config = dict(
    d_mlp=1536,
    norm_eps=1e-06,
    extras=['paired heads', 'shifted keys', 'exclusive self-attention', 'value embeddings', 'capped logits'],
    init_std_up=0.0167,
    decay_shape='linear',
    doc_mask=False,
)
Each number is 500 + 25 x the weight over its row's rms, rounded and kept within 0 to 999. Layers, rows and columns count from 0. Numbers have three digits each. The size before them is the row's rms in percent of the matrix's.

# layer 4 MLP down (transposed), 1536x384, rms 0.0269, rows 587-727, columns 0-47
098:524487540468535478515507536474532504482517490504441484491506489497442500507468449508493510500510506488492476473498496526455494518500529433462492
111:500498521475519511462520508492474478464544509502511461468480513494510508445489520517484484515578461490495502532452480539513512455505491490441496
097:445526513516508519490522472470534479523498493526468534530556491461474458509530562528493483480475451492470535489521488483481511495549467506508486
099:507553485498453555492517452501537548566487486517499463486496476536511511487491536523483487487477465524485484510485504521493477519505527484520490
083:517504488508499482485505493488486543537511518515489480499452459492528470491476485466484524507515495515503475514504512490537535497471492473460479
097:530483510466573479480499498520518490504515480477471495551509516466517519469457489510508482511505510459495499499476443453513506553485487572505494
092:492513489504533472461520489475486523469480497551497521475500513487505501519481524498492488551492528547503544488516541486451506538518530470448488
096:470493525468519536492492473461482455525469563502472520501493507526504506499512502528517485503520524479546483480498507515502505506529525480500528
105:504496532505487450501530471497543463507531516494497496514508497497534485520493493470489431533485513456529504459483504522507519516477505494498510
098:513463513514531465498568533493464503481480524508500557528533525473478510507479500519498484519507470505515486461491491497506471522471527510517485
095:464483529480521473522514508487539495484470477489510541505509505513502549552526503482522479508500468534501472476522518487511492493497457453519501
096:501509494483498547455502541504507556488499499496494493460504532501490510500509501546541473529488500452555493515450513499500514531488478498530532
103:515478472481495514523528501507493501507521489513500519475456552484494532509525516487512533521458479521509446479502520518491479492493547516535512
103:518465517460520503503512525478434498488494512487448503520491508507507506476538532500502506459522504518517544498499498481478485513494533506536490
095:541491431503498514470520487504503466532523513500511500486496492475469483489470479503522493509446478501487514495520539534548494474499535475487514
096:529488472500517498514434512470521505534480509439520487465516473473497491451507512487539471505468475546489532475501471480470491502519498476488482
122:520520500473519497462501444483501468491503490466495508494527531468521462501523492526483521478514498546495502500490503463482541529467516526512493
097:520435482497510564525474449448465527490484479503504518514478494513484498521487515500538484481481515504525492498484514515511503523508495520479516
105:504480503498494495507511478505469521492470492537459493519481500513416518505513495487511515521519517465497526525515523523477520489430448510509487
099:553494494507517530514493545497475470510452516467493446497511506484495489499499537477492494490499485534530512476441449455527512489496466515518505
109:555517474499452501490489544496535516528499519472528482492537527487513501492477517479508516502479499492527468475498496501524515502506514521479466
105:509464451491481504503465519499541519556494513491502502498504498512467507518506494522503554484495502488482488459477468503452488523505533524511494
125:495496553489484520492527553494491504514522508521560501464524507532469504529511535529515518557526505489544490529507465485483494457492486484509488
098:462478520488494525449483472468494530522497520500497448499508501480508469535518544517506505534473471498558525504465485465500517482449496470459473
097:517509487522486502500445490495473480485480510513543509490515506533491499529487441512514504521458495495473509457583503512495486519495510515562481
091:525486525500502488472517458480420498524468482516475450500507519478469530516506480509496509510523507476468555476493491469472524527501515536504505
079:503498501536533517436522509488500494467504554503534499513532506490476463507511577505475531478472495504501481471399470485470475579483506509458501
108:471472508507494516532524470504474504491481484501489479494442507479580463506516526456497499500475472502505488499484459474461484494501517545530467
115:497535473488512512514481480508554496496480516499506491527466487498494439456475486522520533498538534520460507506500543490487497459495485491507478
094:499527484502520486538489502477492516495464491494543504476483526494471506501524493518523460497511514563500507517509456521511484504518451529485499
115:499456523486515505513536491534486495505514519484529518512514525506485486482495486502462520526504454506473466511505517484481488498487508488509502
110:460500529501548524519437516448502505564500474521504518527497459509426523495476475520484513487468551508539486517497493479514507473501452489501505
094:466506502520493504492459529486503492514511481445529480456494497528475472497490531457504486510490511525482515484499485463491515514526504553490529
102:535499520515478514507516471487484502487476473485500506511511564506483497487536522553512510497488561486539499495534489490559510509544512515509505
092:495551510472550476516520522475490487595492510548491495494502539543498503490497517466472535536531505497493467513494526487503515513470475500501473
117:505517518537524494516508437488494483493505513492480509511465528511526516494506515563497498505478491528442480508465515489479493504518499530513461
106:491479491494504467540527490506496489502505494494465473508490544516512494518471500519496514506536467480524498506479483474438511494486557538494516
096:477516514512524482466476484469481489535473503516501447511521501482478481501472507460498532545517457525514498486506471488497506498514475451533508
088:555528475499489528490511504449514505485516473530512498506488475502514537489504483479547534494507474526499488529487562517464529497471508469486518
097:469503516481502488514489484489465498535465500539486483536494491540510474495523523510518480495528476510456459511581491529501551456551451444529467
097:474497490517509507473546523521491506517514500486472476480483456512505536517524465519474502550508501541475481488556465440511490497540503497512541
101:526490498511500505504517502529479504519533516480528505484533526511484491548501505494522486507503501445504455510535504516471463511493502474492484
096:468509508504544506475455490497510499465492524491506493515475479516519566516484513536469534496503487488510486504499484477514475494442516565520510
100:515494461503471491520536490530498517500496508461467484486531516519457473466527521509445488521471520511509530508475484523506476508536457506469495
098:523493485495544522503517553518499519487552516481511475453499507565482508482519534442520526496472507475473489511525503477462479547539454474515468
111:512507444494507489498479510474487490512492528499512484489529501561500469525540490482474531546525543508480492506484508470513504473485505498481501
095:513537497526488532489500497485492488483523497493504489485476518537509504435507523533488542465526494450500557444475530487503483483506502500457482
096:507497482536559528488533492513488491500468454527490489490477515518538511525539503487479493487524496541498472487473512451507499473476504504529494
090:452481489486498464452516496468510530513519498502494485475484504509450530547471496484471518525513480479484534512513506512464516530517522480500479
080:516516491494509475519415484482522513495519522509521503474509464501545493527500572474552499482531502501544446497476515477497497484516521472526481
095:503493501513497482458452472522511542495549525549493568506530526504514454511457535502507498473522527490527511527483473513511543489460505494482503
107:466512535500535505435489504519502483506546520559544552530490520490454536485478489471489527488495475516524459481502509447483458544485527529495505
090:500498526484525484497494486479515495488514480532503522500456520445543460527499501472466438503533474503514455493498487496501482495456524497468508
088:525523481504502438531548477511514480497524517480473493508517488429464473502539509499457481535496509487513507516475490485524530526510503484454517
089:507490486568498537507455473527480515468510524501525483479460497520504532518513489512503511512493500488533481476524501518479459541477524528514496
083:509525494489503461489521539485487519481501512521517569473519526541478549505513494527501474505469454490510486491537520495464510495519491490488468
104:541495515480492500529466509510480494511483506484520488502489508491482487500496461496534483492511485491502507511528451508533513498498492486509529
082:504514522428497471445496515495472478469491515509505473521469494482506510477481524489422444501481498481505469517469474510503491521514504515511478
123:518478508475473483523494510563525521465481499538479499483484475486486506500512499488489547497506508509473470474530460515531524534549502450518475
086:538506523538459507484525483488456477507489504514517485499527442539507495527474489479507495497453502477478478515549525496498544521503471462504498
105:420464491503507489505480502524507513519475504517467489474500498518500525544494486515512528464495515477512476492497486494488511516530528514499520
107:535491533468495493427457523507504495472533514501479485508510480483521521508518475519494528493460505494500494501556532561504529490522495426498479
091:482519469512508498513487492506496483494554501465563525502503507496475477499516490470460505491467506485527503497501488512498522556500491527499489
116:477491511491504491542499496488515539503520444477493489508558444484506477527497498481500510533515527471517538466464538531491491502530534495524536
124:517525470533486505501539501504479544498495523456464522496531477542504545468510502505539556535470487480490494521511491477473490493521478507502499
095:530518495471549492517487418472527496514518445463552467463524511533498507520494509526500496567501518503508511523520514502499543467446510473504549
085:485475499522467519479474533429521467470510501498513500487488530551491512531472507499557490493502487518486475501502484507528503493471481456507510
095:507510504529559512509456509531548522475561485497499546507477477533485544502530510506507586499521525456507500428517525500477501488505460486527491
110:484500498520529477450503488498506482507518513488501515516498544505478528539506478505470536515524485503568483516502474521501526508482480465505500
094:510497520535507508505470475520520487484538509517511503493467510474538526491488506481463495482508484490445518532459503488485491528459525497553502
093:487543526472509494500488511467531523458520556461481488490488522495517540504546452496490504549505491523497494511529519479467520555516504488461520
104:485520499478462529482547509593548463473502493477477497453494514565518487462492510509491485534485516542508499470577471484531493496479500506518479
091:521482472455563504492491477466515461505542478447470471508431501477510467508506496459502487502481544473546475507498512473491491494493519508494505
092:504505493532504506486521512488508504497493493487490476544526523492512499491538515500517527496522504501437444536459542459514531511488498522500488
102:559488478444578486511472501492491469484474544501527496488510513540465477463500498522509439467501515527487478512491500516524498472511497497513493
094:533462513471478516501421525523491503486549471512499525525519494522511489546503481501509554483491480487522468517495505480501520531486517464481496
094:500510512494485493450485477460498500482534498456518507490537491491485473479496531475503497497479517531477487479521477486510455472459516489513480
096:484503515491505498519466501477505492496455456466550495455511493500489513500504486522521523516520511459541497507513504493438473547434462497518464
097:494507483485530517548500492469521493527562533519480541492506523533508471540493515506485451526506503525523504520472516482488492519539500465527473
091:496526478458510516516461455432486531522540523526506504456503526531489507479509464518487524519512479518542519512480512522499532516477465502520509
096:504451460512526481494497524457474489476481510479478515481526512535495502531452494497558500485511510470458472498493484523499496487504483505511529
101:506439523467469498492480481522459507564480546474505495484507516457497533498519523497507510532486509529491561533517464459490452492448488496516537
096:540512491456461473497447509455501476540514481492548493486494436531514449558495522496456516494478515484527491510498511527502422512455535476511475
125:498512515470479511497462513440497519503496503502482478526482517451492524461521454477511482462506490476463516497534488471451479504475536511480500
094:521467532494469502502477525473478442499504487506467481486490464482470503513550476542498472490473500464508506492538479526548502462514495538517487
096:492482519481500530487500497476535486507493506528528531486539439514547566480462517481482477506485513506458471492517485493479474476508545508487513
106:497494526499453526489464499524493526510527541444489529487525495499504478521495461517471528474487461480460514474568482485473509497479481513533445
112:498540442501476504486527521506483513491518464475505478503514539501555471505520454528494486480461483501482520483491463457491486531552476516505483
108:477467492500495458476481497473482511531502501502519476472481517474525491538513496486476527463503503486516511501476496500494492492491489471450524
089:468564511464508533511475486516503510499512528499499507497514529522469507487518447466492536484495522472455508543492481520544472515526513528518503
121:474475486532534497526527493468479534490498512543509488524515477493506452523481506508464490524522546479492496432507513525438489522469494449500523
080:501502484523457503571526502538493486499490497504487484482477504491564476531530501501476493524479471525477492461499509509505446518470525519471469
102:496528499523536554481501513521493484469493530525452473511487494526523494522486501485515508489489526497490485504502508513490491490472495508510529
094:490464463480568483491503484480521519529499487499530487493496488506530500496475516511512491501499554495480510512483507514509493503489498513540538
075:507501452527503519524471507494462498513508520402502493503517472514478497541540504519483498520473474562514493491520505488492485506512471514494542
065:505484495553505538506466508484495516483484484535503491483526514509433510514505506451513541513520516455492479500521459481448450452521497492485484
106:531526508506494496460523497512476474516496509496475529498538495503501457458476500507504522492485514469528499449511533496523495527457515497489526
103:475547502486478539484480509439521488528523478492510469504501524466484516523504496492502474511497492531568489485472515516515468496485509485532524
091:502489478506501503479494464564508523493494525469515537463489452478480499521559492516519483550489542466499536499523466483474561511498490536519472
095:507514494497524487496520499493468496497451518487540466460514504553483468496467467513471469485494515471487494471523493574454506498524456506481499
105:508482511462511544517497459512491509499514488485489522532502483441487534497499498472499513445519526500465479502581458444497518521530525507506497
101:464551543509478483446514519507509553466455497492464494505500519512540523501558486482517479479481513489502514507503487475503507511471509515518514
100:556480524488462454539502541422543494510495466483521550492559482478498490455509455453496533559557486492495560481524487528482473464464505502518471
146:508556487503524474490485518529530503499489477508523515514469505502475458510493543492503538471509475500502491490476528513478504502546496523448526
092:501478521531488496527477496491444505504539516509600506513478479439519488501480491489472481500514514506501487493541516476472476480496508498487513
096:494486526494531524489485526515535517482541513494475485483516502545516488507503515508453487512548444507499532497509511526506507496538478530491495
103:475485510517489525481515463495489513484457495497479537491512531478503515503493515498534514520489511512489486567510531484499496483453508534503551
100:448492517483505490512513509495493494484523525501481505485496519479532503508516526524485518493502469518506515556507483508500471485486481521527482
123:515519505476483532500522533482499516531492469537475514478516494476526499512508481474456479504487527513473595479511509472502546510502507517507482
104:492499435445490495479484509529473510474487465464491492507556521456478491465480491466504486470518483520547480490484534496473487475438514510494499
102:513500502519524527491498485505511503526486526520503498452501545502514477432547564492470457520460514533471513486521511494499522514478490523504464
110:461520509516472467483520550473499493507489514469486477559512541581521547484484485479455498527485477478472511492479501514494479494481480496517485
085:466515510468523562479467510524450497457510465467492486517506493545517467550517488503524499503475492514512536537427485484485473538532524503491488
095:492495500481493532489512498451515518537457486443482501494493482486489479513516522535502514522502518504447480520516492494475510512517521505518481
098:461556511486507522489500489455510546462511493514535493554530521545529499476502502487477516511479512525470495479498487521518534531472523514509478
116:512474481533477515511492517493523489501475559488510474475549510484497508481492496538474479469495514463495527480476531520531491536525510537540453
094:464496531493505492510517511492488504531490516499472495471476520491498489500496515518537490516497532488518516499473526475498502529535495473518515
092:480464485480561488510516483474489521518496507494531487509524492532481515526518524504506527486467531514497474468460500460521501558469496525507503
092:503479538556505499509483507478501497440531510486479482488516473477446488526519474512495486497498504449509471437486504520457524513523479540458477
096:505518519578483493475446509478459474480479511490515496466507497502529523530512525500498479504494492448488509506524486506583486514509522526506515
119:512465505501527518502493507508541534503494509506523542514472510504542492537521508520496497502534510477533447511491512461516524558506464460449497
097:484525506525478455504509442531488483544553511464466502533511512503458522532487483512490502512431503500494499485495511489471534501470480523494508
105:523470510527505503511501493514453489531492498523488499520479470524516495516506494436539500488473511520468508509480520494501503479501528475536483
109:472477571499517499461511486475506511469512508446524520497556460517516469472457490510511488507477502517514484500495549512507515495494497454531501
092:500526492502508488469556460491492476502477509477533518499490503523494537498490500480471513532473511459483510458506503526505501476506504502434472
111:499501528544500504534529524478497526529502450503496547465531479523502507462487540522521490472500517444492486509512455471530513452486448479516481
096:523487521473506526522471534499503485513508471491520524489520488464483509556464487478532478440482491503471505504511439510501531478510518493493491
101:529503490518475533482485481473479517493502507503477490528515525457468540484476512540517494492474511504484518531553504481474494453522512503500467
094:491505483486513477475503498493493521433499535538511509490495518503449488482516501497506560478482520489475552455542509478535526498489511528462484
083:511515461484493513473515497473502503494484501544528519479487505510502536578498489494472502491520501512498473464485516494496465534498497483505509
111:520547507508508469546481479451502510490535487459515522502526493483491557527513506481480535497486496466488509495515462500468547524531506494519521
097:476487526500536457495513475514497506503546499488499514507505485490480476501518497497490496515489482493521514528514458509455506536507505487437498
093:543516519477523526450517493496486522516513482559506533517506526495505487488487497546510494512518546496533565524518505517485511483448495493480516
096:533507508498516498499479528489465470512537533484474465520465524522509508496485528522461490456465484524493550486487458487475509506479506509508475
094:491469503520512478520525548508496509486531525474469467516483506513492502494486493500474502510521536504526519519538505473481459496482491533512490
088:560546504484496535492489507487530491492543523474461484526501524475521443506533483511561496494473536467506464506468514484496498459490516524548519
113:489522472516516526521531514488514487514465511489470535519506465518481534525493482485488514474518481489486513454537498483500454539492473485508479
089:541505534468475538460495462546500473525495455488497482498499538493482492494425507510522463443559500522433503501512485467451506497474511556491500
095:537555491490506451466548478435476514535510521467490517525523493487467470514511495495522506502493467489507495527534464440476522513490537465514484
115:496526493464478520557529477479510531485491474456496516511487513472485467545530521469487524518528489478508508498454466495502479478471496515488498
097:474513489509516487502501486499509512449502495487519509467562530509516521498495518480489532514522501483505537476539508498483511450529518538472507
# layer 4 MLP up, 1536x384, rms 0.113, rows 588-728, columns 0-47
083:467514489511498486495507519467518531497500465507476519513503526489466497472528437518523518499500557504526524476474465486516501517515478526478470
118:492543472504471540520499503502535447485496512539486534496504497474458494476526508552512507521529456492498508498485472530484489511506462502502540
099:484516432478467532520514509513514534532526468505500524451427467516494532487508501561518512498491539482476471529483517500537493540490468503468537
082:466463487525483504507543492569513471501490488481519540540485537494525502454489518475498533520485510493478490507489518462472489547507496463474525
080:466521496532476479484511504539479502497551499459482502487484496500493478482510455486481490451525459517483572533484532523504472461485463490495499
109:461521465523507489509510498482502490506478526509519521496487527467511519539496482474491539503476504532517517474515543515464509479503547551485527
124:470490504524524520550461478508476506507476496486505497475496502494536524545489504468493521484486493468486452545586506520498499422487476526413504
132:507523463500469518497481481503464518524480457473491483557493493492478525476516540515497514521441511543480527511498527507495506492542497517495488
125:494480494485505511503537508471512485472492498537515472526500456462468544531519503494511476499537467508501516483521484497492549511487564486475467
070:497502523518508492517529446505496487503538484482521523506533509510513521523453517542483511477515500492514499488507520440528507569511543529452538
082:513479546490495501483504490552494499486493481444498491491496529508474480487454508511496488502478509502516532468502591472554484486520487504477463
114:513489500508486495536463516550474471497477489470492449542448480509480479476499497471478528504503537454540528535489520458518524498497502533479519
122:489497457526467502510462499491499496559516526473505467486513518508465491532469499502462514522487497491484477493528532508480526531501503517506515
102:516503463474520477535521493507508486513503477504521532451487501456455522520510508516489513502512484477516476495488498474523521496490519526534496
120:469526485487487500506498499505501477535523453523557465494502510459447529479495490496453517525529515530478490487511486511488516511536526514506526
161:506536495446518465484504510527475543482506512508538525500526490542521452497486475507469501481513578516501467486487521512521478487496486435527478
079:489505518515519535515495563491561504508476511496495516517502535521509494485507476486474524495461475471502468492468509484513496498508497519513483
085:482464530472494453444509530513464485497537524487503475563529493480516474470526483497517497457533507517526521518481538518523471478486516501496484
076:464507471501494467517539466510544501550485531485485502520513515503467524537509488477525491540522511552484529484497572474481529460518477503510523
108:484514426469487463515502474513524496460493481478490480511482493517491519469501477491526511429512490496493541524469526507523548503494493491556508
078:510500507484494467495494495487509518500511476507497498508506515491480525484514485511494529512534517484537493527489517505504506530520506541513463
095:460474471504498450499440488512512507505462494499535510473548515506466513501456489469532535493516514467518499493429532485531489481515524500500446
113:439482493489492516479496555476550480457515496473493487498512475527494496534469530479503473515516499501559535534484484493506483544495495537469490
074:506469475511524500499478497492500460463528479490486554492508481552480458487508490482472516497515472498489458498474501490519510453521532494465515
114:471544489499502517485463502557492507487481518480473459441523494469476482487499502500476505482539475451492522465524494463481523515506537510509497
067:480490463504510485481535462578517505459458487497475475506546530520511505458506488498501537507554502495507449476486507506492532490479503489496524
094:477503523561479479482490571531505515507530472458491520536450501515481506498474487515509504485500496507492557495522497503523486494503520501489500
089:474488487500479452491507501531509432505455516483496534536479436515519509528504453510489538435483508549477463480458536512516534519545535457480529
081:509527497508540503479471500537492474499486487490570486482495495500535482479458484582447512467527486508471521501451514477490467496533548503486498
086:485486517501471467525566510500547545539528518457487511511525519470446509488469454502501510479560517480469486491501508488501488523531507542483481
128:486539476465536500482473479449499466479527480516495540536518488521500519510472522504501558490510511473488452502529493519494493512491488475448559
123:514529486533508469501490506498500493462511457534496506486508508512544503482444502532472495535543463482486480462520500505471489495473528513459450
082:489489533503512493451493496560499503502495448505503521509534513488502506487493521473505532492512533489544493514457534506496494551523537508496512
073:509507478532479485494479499505490508467461458448548545532477494507485490498468462500525486514504500495529494545499520497496472450508494476498510
091:488516495520528454492485495510513501496502461530488546496499521510472505492429465476501545486493509551516509510480483488523511503508549516479526
089:485501463519492508463492544517482480514521491526493494500475528523465472511489442545519525471563495525508502491497518516527540552532469528477479
119:496515520488519522522555533513487492538485452456547522521499496515499496535520519523499492514504551528446499473493474514495497524517466510524532
071:496489507528462486506530498547496460482485501505504562499505490506466518502515486473512501512503515460503489449519526492486504506482465462466477
118:466519492525518486487487480524451504514484476433494494503529430457505494464525511482502541504512508544485497476513472537480524451516483504482544
122:494479508486514517516479496499494469527503500481508480509517487498466495497517489481513493480519465502494459511534498563501507501517543489505510
136:492550535490499535512526545524509480494493487498484528485493479483499524476448483503485512483508477546524492491487491519500525532481528522521533
122:455533527504432527497465497490504492462503510510523481499480480479436466500501515529477529514478490500495514494490521540498506489504497531556543
122:489510467484478503486486484477504511491493500502539496493488450478533497494471497493516520495465503503463493529493482533478522460503497460477463
111:509494498483508509490534510525516510488520476520491482493531506491503513544515492461496491548518490506491468508515506482486494504478492500518517
075:500498476530501482496497528549543497478451538487508482523510527480505507522461507536483486520495517504503506506499511519494482449534500510514563
107:517488510472517519533507505518488468462500522502494504480453487506454489517537450512475488509517489480485507471477539512533453458529513552511563
114:454508481546498481568513517489518456512476477515471545518488524511483487530500491509496490484501508552490495460478519507453486478482509491500542
110:503513471486485517521490496502490508491469507484519525502539504491532461474503563523488452504492496512503509481475494513528485491496503474517482
067:474487497488493503476506496528545515483480481546539513532478499490506509434510514518498557532507482496477500520504543531497491500530551504474487
085:501501474507497510496498477563498483430454496451501493486493508500545501482464491524502494505528503501484510509446494495532498510465487532509500
073:484549460493476505486515492559507513476487479495502495487501495537479492454512488536479475466504531488491561468492505551522457459460515499488541
088:524524509516510470527536505503508493484476543494521515501454524490524504476516463529532502473520508496491483417465483492512504529478488485510483
087:508524508509499512539538495509459477475557477505495548495490493529501448498518481476481506486485481508481494508442517487490481502480583494513521
072:467497467537488444491509477498480494503496470462442483521539490448468462505483493528480500534518471465440466497531547479486498497505495513525520
078:524468510508488492458467534542492458519497462457530497513532494500513512468467512505530517506540504508494506486496537511489555497519510519498508
108:488489490478501471493513553499523501467512502485524465498421544517468504508507488526470474517520451508514551510504496515527467498501525484464511
087:499481511501476469504501486563472475480504504467557484526465478518491501496498498491470522509508479480538483443494508495520501530490462508480530
098:512505484533514509500510506490497473507475452513459501528513518497487494509449410497516493501529475476505534496457485501478515493501533522490529
075:519528528494430458489449524483470521518484457501496496465501492494509536500461499480522474529513487504531517502500517447561510500489480529482513
139:535534511447496541519476517490482501521476478491496479523495499527460518487473505522467511478503496505540511522498480565498513478474521529537517
103:551515495500425487491484561522485460457518511500456472490520499526483461491498452472505515471495499467487501521527553533509468493491557470458476
087:525490512487471480552511524524508510472509494493477491484526511478501473544487465511515507496508500535505521513493511529485498528525501492497525
096:457505494513504497470463473524467498480510483509497542535516519485482531523477493509494510493511519515499503502508571525492512460501514530468515
091:492526470499472471510513537547463513513508477480469495507505523502523486496501482541451528501481459473518468483503519479473473511515518516491500
071:469515529524508457500489496526486489498488522477520521524516501483557484492466455482457500509485542502494496473489499475535475499503493525468486
074:467551491528505495492472539498557474489493500478528462482516502463528486494439490478500514546513476531477471496518517507504492523516517540512521
105:515455470520528497501497462509529516479557521485469552559498546505485485503516520505492545497513518462479504519546542545451501499511486523514517
088:487524524523496492499486533496558468510498512516482495518535482474503497495475491503492508481559503492531559509516536496512472437467508498478539
067:499521530534474474493489502506470513527479499444466516493529528483468488483501471501508533476471543534537498515502538486508498459500501533462466
083:520491491500497498473537487508542529509506531511486472537473475477478495506516511516470476537524543488466513451531491496494530471515492510522530
143:502551499506486440484483463514549514474489503477508501451501484509503497488471487489502531527501513519474467486511537506501472504496518531507487
084:474511538523467437523477523528489467513489519492475485516540498495484483519503497513506490494528515520505519549455491519506481526476543498477513
073:467504500468564470511456470514523512514490513522451514481493473486490474490484514518460504506513472488557537517492526485517458517518498496463489
087:472492500530488464523513481534457508528491489490486489522477506497500480489481519495500468488493488483528529544469510495536480493514532473490499
124:481509475429524515533501487505512465483482505519541491472506508477487497561511515501504494546471466528466511491430531500486485539525531502470485
119:514496475488453524507556465510514451507495490514472472546504470521447460522463528542498475506474498518523522493554513529507499513521440529512436
108:478491496532510481490519508485535446458524503486521466465504528464502474530509534479471517567482454533538500517475488509481473511490457499473479
094:499418501497497455509450481507522464456540471500514505551521505534532501526451479555477481537486522514494518525513511470482541475510458515487523
070:492472502514418485530522495496526503503471476538480505527490487478492496525469518517534507544497476511503511489476470488531456449485514500472538
073:503523500498525485534487488498510523526515532484494505491467514490535485467502482507482458517574501523531493519558534469507569505550481465482533
085:487494503502500506528554546513485523477488516560535488468515491507512498481474491520468545477502483479468481512440550504514550463519487492521556
120:496505506490504445497476514512438477484507476528499484463501494475472573494459509458512490532551500513480521499496523530484488486515441579490508
088:488542495507479496531477501557545437482476519483483486503510514498525514470449494486477487529502468494491493566503517519522538521493560489510494
123:520487502490427476494506470537478492475488534479529477524478520497482499483452468481501526503500491537481528513496507537527497464539516532509516
107:513512518482481479527483489537492453504496476515506564475478512472471461503532460525506519465512489458522492489478531525469512491492543513452498
084:417523477473476532516471479543526469495488453485530508509539505536520471508488506506507479505567530510467508533497539490510495459471533479496494
088:475502457445496482480487496502462488461511460437490500459488487506505451499462456463478468528511496550507503466493553470525488514509487484470448
085:505511498495503483487493549463497512522504480486527502495514480530466467497490434504464527516471520525515549504481478467529495496521452508510477
101:515561531490503557490525506498516477514516426497516535504493523468512461504501511536519512496519562498480464498551493484523477507541455560478512
090:494487480498509497522458475469496514497502464498455514489486496504490473468478462517523511473512503446538475492468512484524498478532479521494499
078:456499498558492456433499499487503464504511498507445501547498478523464494479496475523533471460524517480486526527514518496489499511537499510518508
100:490479490512485458493514495542555495484518526465530484518483518465513515501484497536475481506460457521493497527449548506498473478496485544467495
074:489512482521487505482497492509498486438486491511514511543503490479506472499500503493440539486503509536518500523488496518474451523498492485433491
073:487467506474511496545518493497485493482527506490500497505495497501425515481504492508475499476487453510553508500479520512539557479471498464462508
053:476485485505516463459455513529487509505516525522485521496465484440488505489443494485484498545482501509538557481462525527483496499483472500482525
081:496527513498466523551510526521480524463490496452535506519522515495508474483503504558507505476550466556506520472452576449533467479521523489502519
124:511515501484461513519494498458476492535512484533529483496516477485460493542529454509497496488511511550499493488475474562515440480522527530490503
101:487526458497484501469520505490498496498516475488499512466492534488462507514538512487500513542483507513503496490533542461524473471504525520519536
096:487509505502503506495529478460479460470476523527474530504563503499490500521463521515466465518521440511468470498504483502525477495487484486480465
098:489521514488462462541494485553515483542486495438504506518495505482538513460499500486537506531483454527491511484508544495514480457514491528505535
108:489531438497474516427518502465531475499514482463490494500519504483507493536534471513506481484514526492476446513486503484521496437469512511526477
131:488513446510495520532508544547526520487524510461493499475465477529482527491512490513453500491501492484528497478511487500536482514499501489542529
111:494483504464514518494529523507473490508486514485493507460482498445516536468496480459518518494510511555475476528500530453544509485513532531475461
075:463511523486452503502469492510494481491471491497487511520485522514480472473492496517481540508500492518527500505497515502506495484528520512429529
107:501504503484494457462499494479543490493507472491492522487510516527490510509534487494468429513536505492475509490486533495475490476559522497468513
093:490441468522477510497492513533498474419523497495524511512444488514511526487474507558524526479527503492549524512469523502512477468524507511493564
116:483528508475496491492519452474475507436488532472476507470478558487428522486485502501514489477517488501490507501533508540480492455509514496509484
089:461520525498520471497475466525487502505498458466531501525481484465465507478482479477544503528526534492516496492454513508527554495525484506524526
068:513520480483501456474489497523516500492509528491490509479507500523470537528470503482499480523532522510497563506526520493534478532511507479511532
131:531474486491547470516483490467499522502527486445500491511485523480425503507496530504455516518516532524488517521528484491506511516498492511502508
084:467492479535498504476507476538492464453443504452504499555510479515500486498464501524471488493532505498492473515468487487518473485484488498490489
078:488493503501491475504461493537511506509472469520504508534496493492521503483501477495467529508523532541548526490470479496503485502496517499499506
109:466501506463506524494518513467494502491504526461487562497503464526486489524508510501487482524554509498472485510510512514511488494494521502515543
098:525493482483468472508473517448496456501465505504541494520463489522517489485486496503487520474531496534507493500505485492458542549485521510495504
090:477550467529511506461498505522522498463488491469505505464531492514492508486474500491531494492484475526525508508505532483519508531517520512505527
075:472518491487494414489516517507493494515485497495502500538504477502467478521513485486490519460510511475481518469509565499513491513518486502498506
110:516540500489406490494477485519489476468516508487484518465510498484514505455483475491510475456511480514488511523537513518455489462547526473470492
098:514498466471490522471503477444556479474527487495466498521535476485508523521491494480461500477467504477503508521505543499516512514524491522489465
077:504525484516495483497490498503531483455469471513504482476466476501457506526428466521522483495512517518489468467486533497512513472519469499463507
094:494504516504495473515490475547484506506511499479538490514503478515533485471495497535477497540506489529519486503418527529485513500506507496451454
115:478509464508478479515510497445508485527529490481513504492470482518457495501451489473511534515531494457517473497479491492491489499484505421503505
076:486499488489517487488527443515527483439469478479515497562494525443462524482433531497537496490505482486515476528505514490511525508472513491447514
086:468509538498520458483492519529532527492492556499472497515490499488445510470508472550537490525549543479515517503537496494481445453496523544510532
087:504512532518482467500525471502507498462539482534484530469482467517481495491518537512501506566497504490559502471512527481492497500500509539492500
134:507517479506538489460483469455536524486490493536507519543500503506531510509491476503502516485484491424487465497509501484493488522483497495465497
091:506514466478466456522471468519510531487466481501508486519487502490495491503497496522461502492476501549483489537487520541534495514528506505504491
119:514502479528519456520508471499503475491489523516535515534518520488543503528450473502538508478474544495491493477513522490515487490492475543490499
104:474523474490539516552530504485475508445557486480519454488506509522466536538502506542506512512493493480467506526505518526481466522486534506476520
069:483514525471499504503532520525483504504480493530490524514477516508504501478507462476484516548475510499480492506500500497519517532489524504485514
083:525502470534478467452515526503533461502468451515471480547501524502487483486525508501492513487506510491510502503502496527517504495512540464471448
108:485514533502472469467493454483491497498499491498512487493469479513478490530504534531456491496510505504468501522503517465446478482531513463520483
096:518514539477517518504534546512485504500505494504528519505511486423518533509531509480487476532487511435496520485497507494520531530506504482544513
123:516555481526528482520524518499516508478464550487511478514507493495516483497456484497521490511533487502487495485441528551517458458515483548502515
078:522563531491468499481510512512515534471486494539472474545512457504510491514512500516479529489498509549543492527475504514507543507538465515478498
106:517563486487524472473492550513505411469514511419497515474509474450521459511500519487504516494513516514469511535473529497488519501506478496497502
090:458522419468498487520502493527498481494497506486489490482500517487475489507521488516511519449478512521499487534481546508526463485523509534495473
066:514471501550503521449482506470500512511500549510497501486500502484437461509489517558494523508470481510521513510503522496554469488543469454529490
107:512499440498486462531509455527519533438487503537476516485499526493478472499515488502513540487488481482477478511506474518480497503499485465474520
094:508517466477434486499506511480496495518492470501537502483500545521487506461514518520460516520505475489520496507473555521491464527528540519479510
118:512554511489503487520497526466515515495488466523548500449497520528453499522525496512492530505563468452487524505559534483495539460511500555489486
105:499497505502522502545490474506522504508524485529514516479451509467506504503494521475448527478487485520512433543526478521512514451545521493478503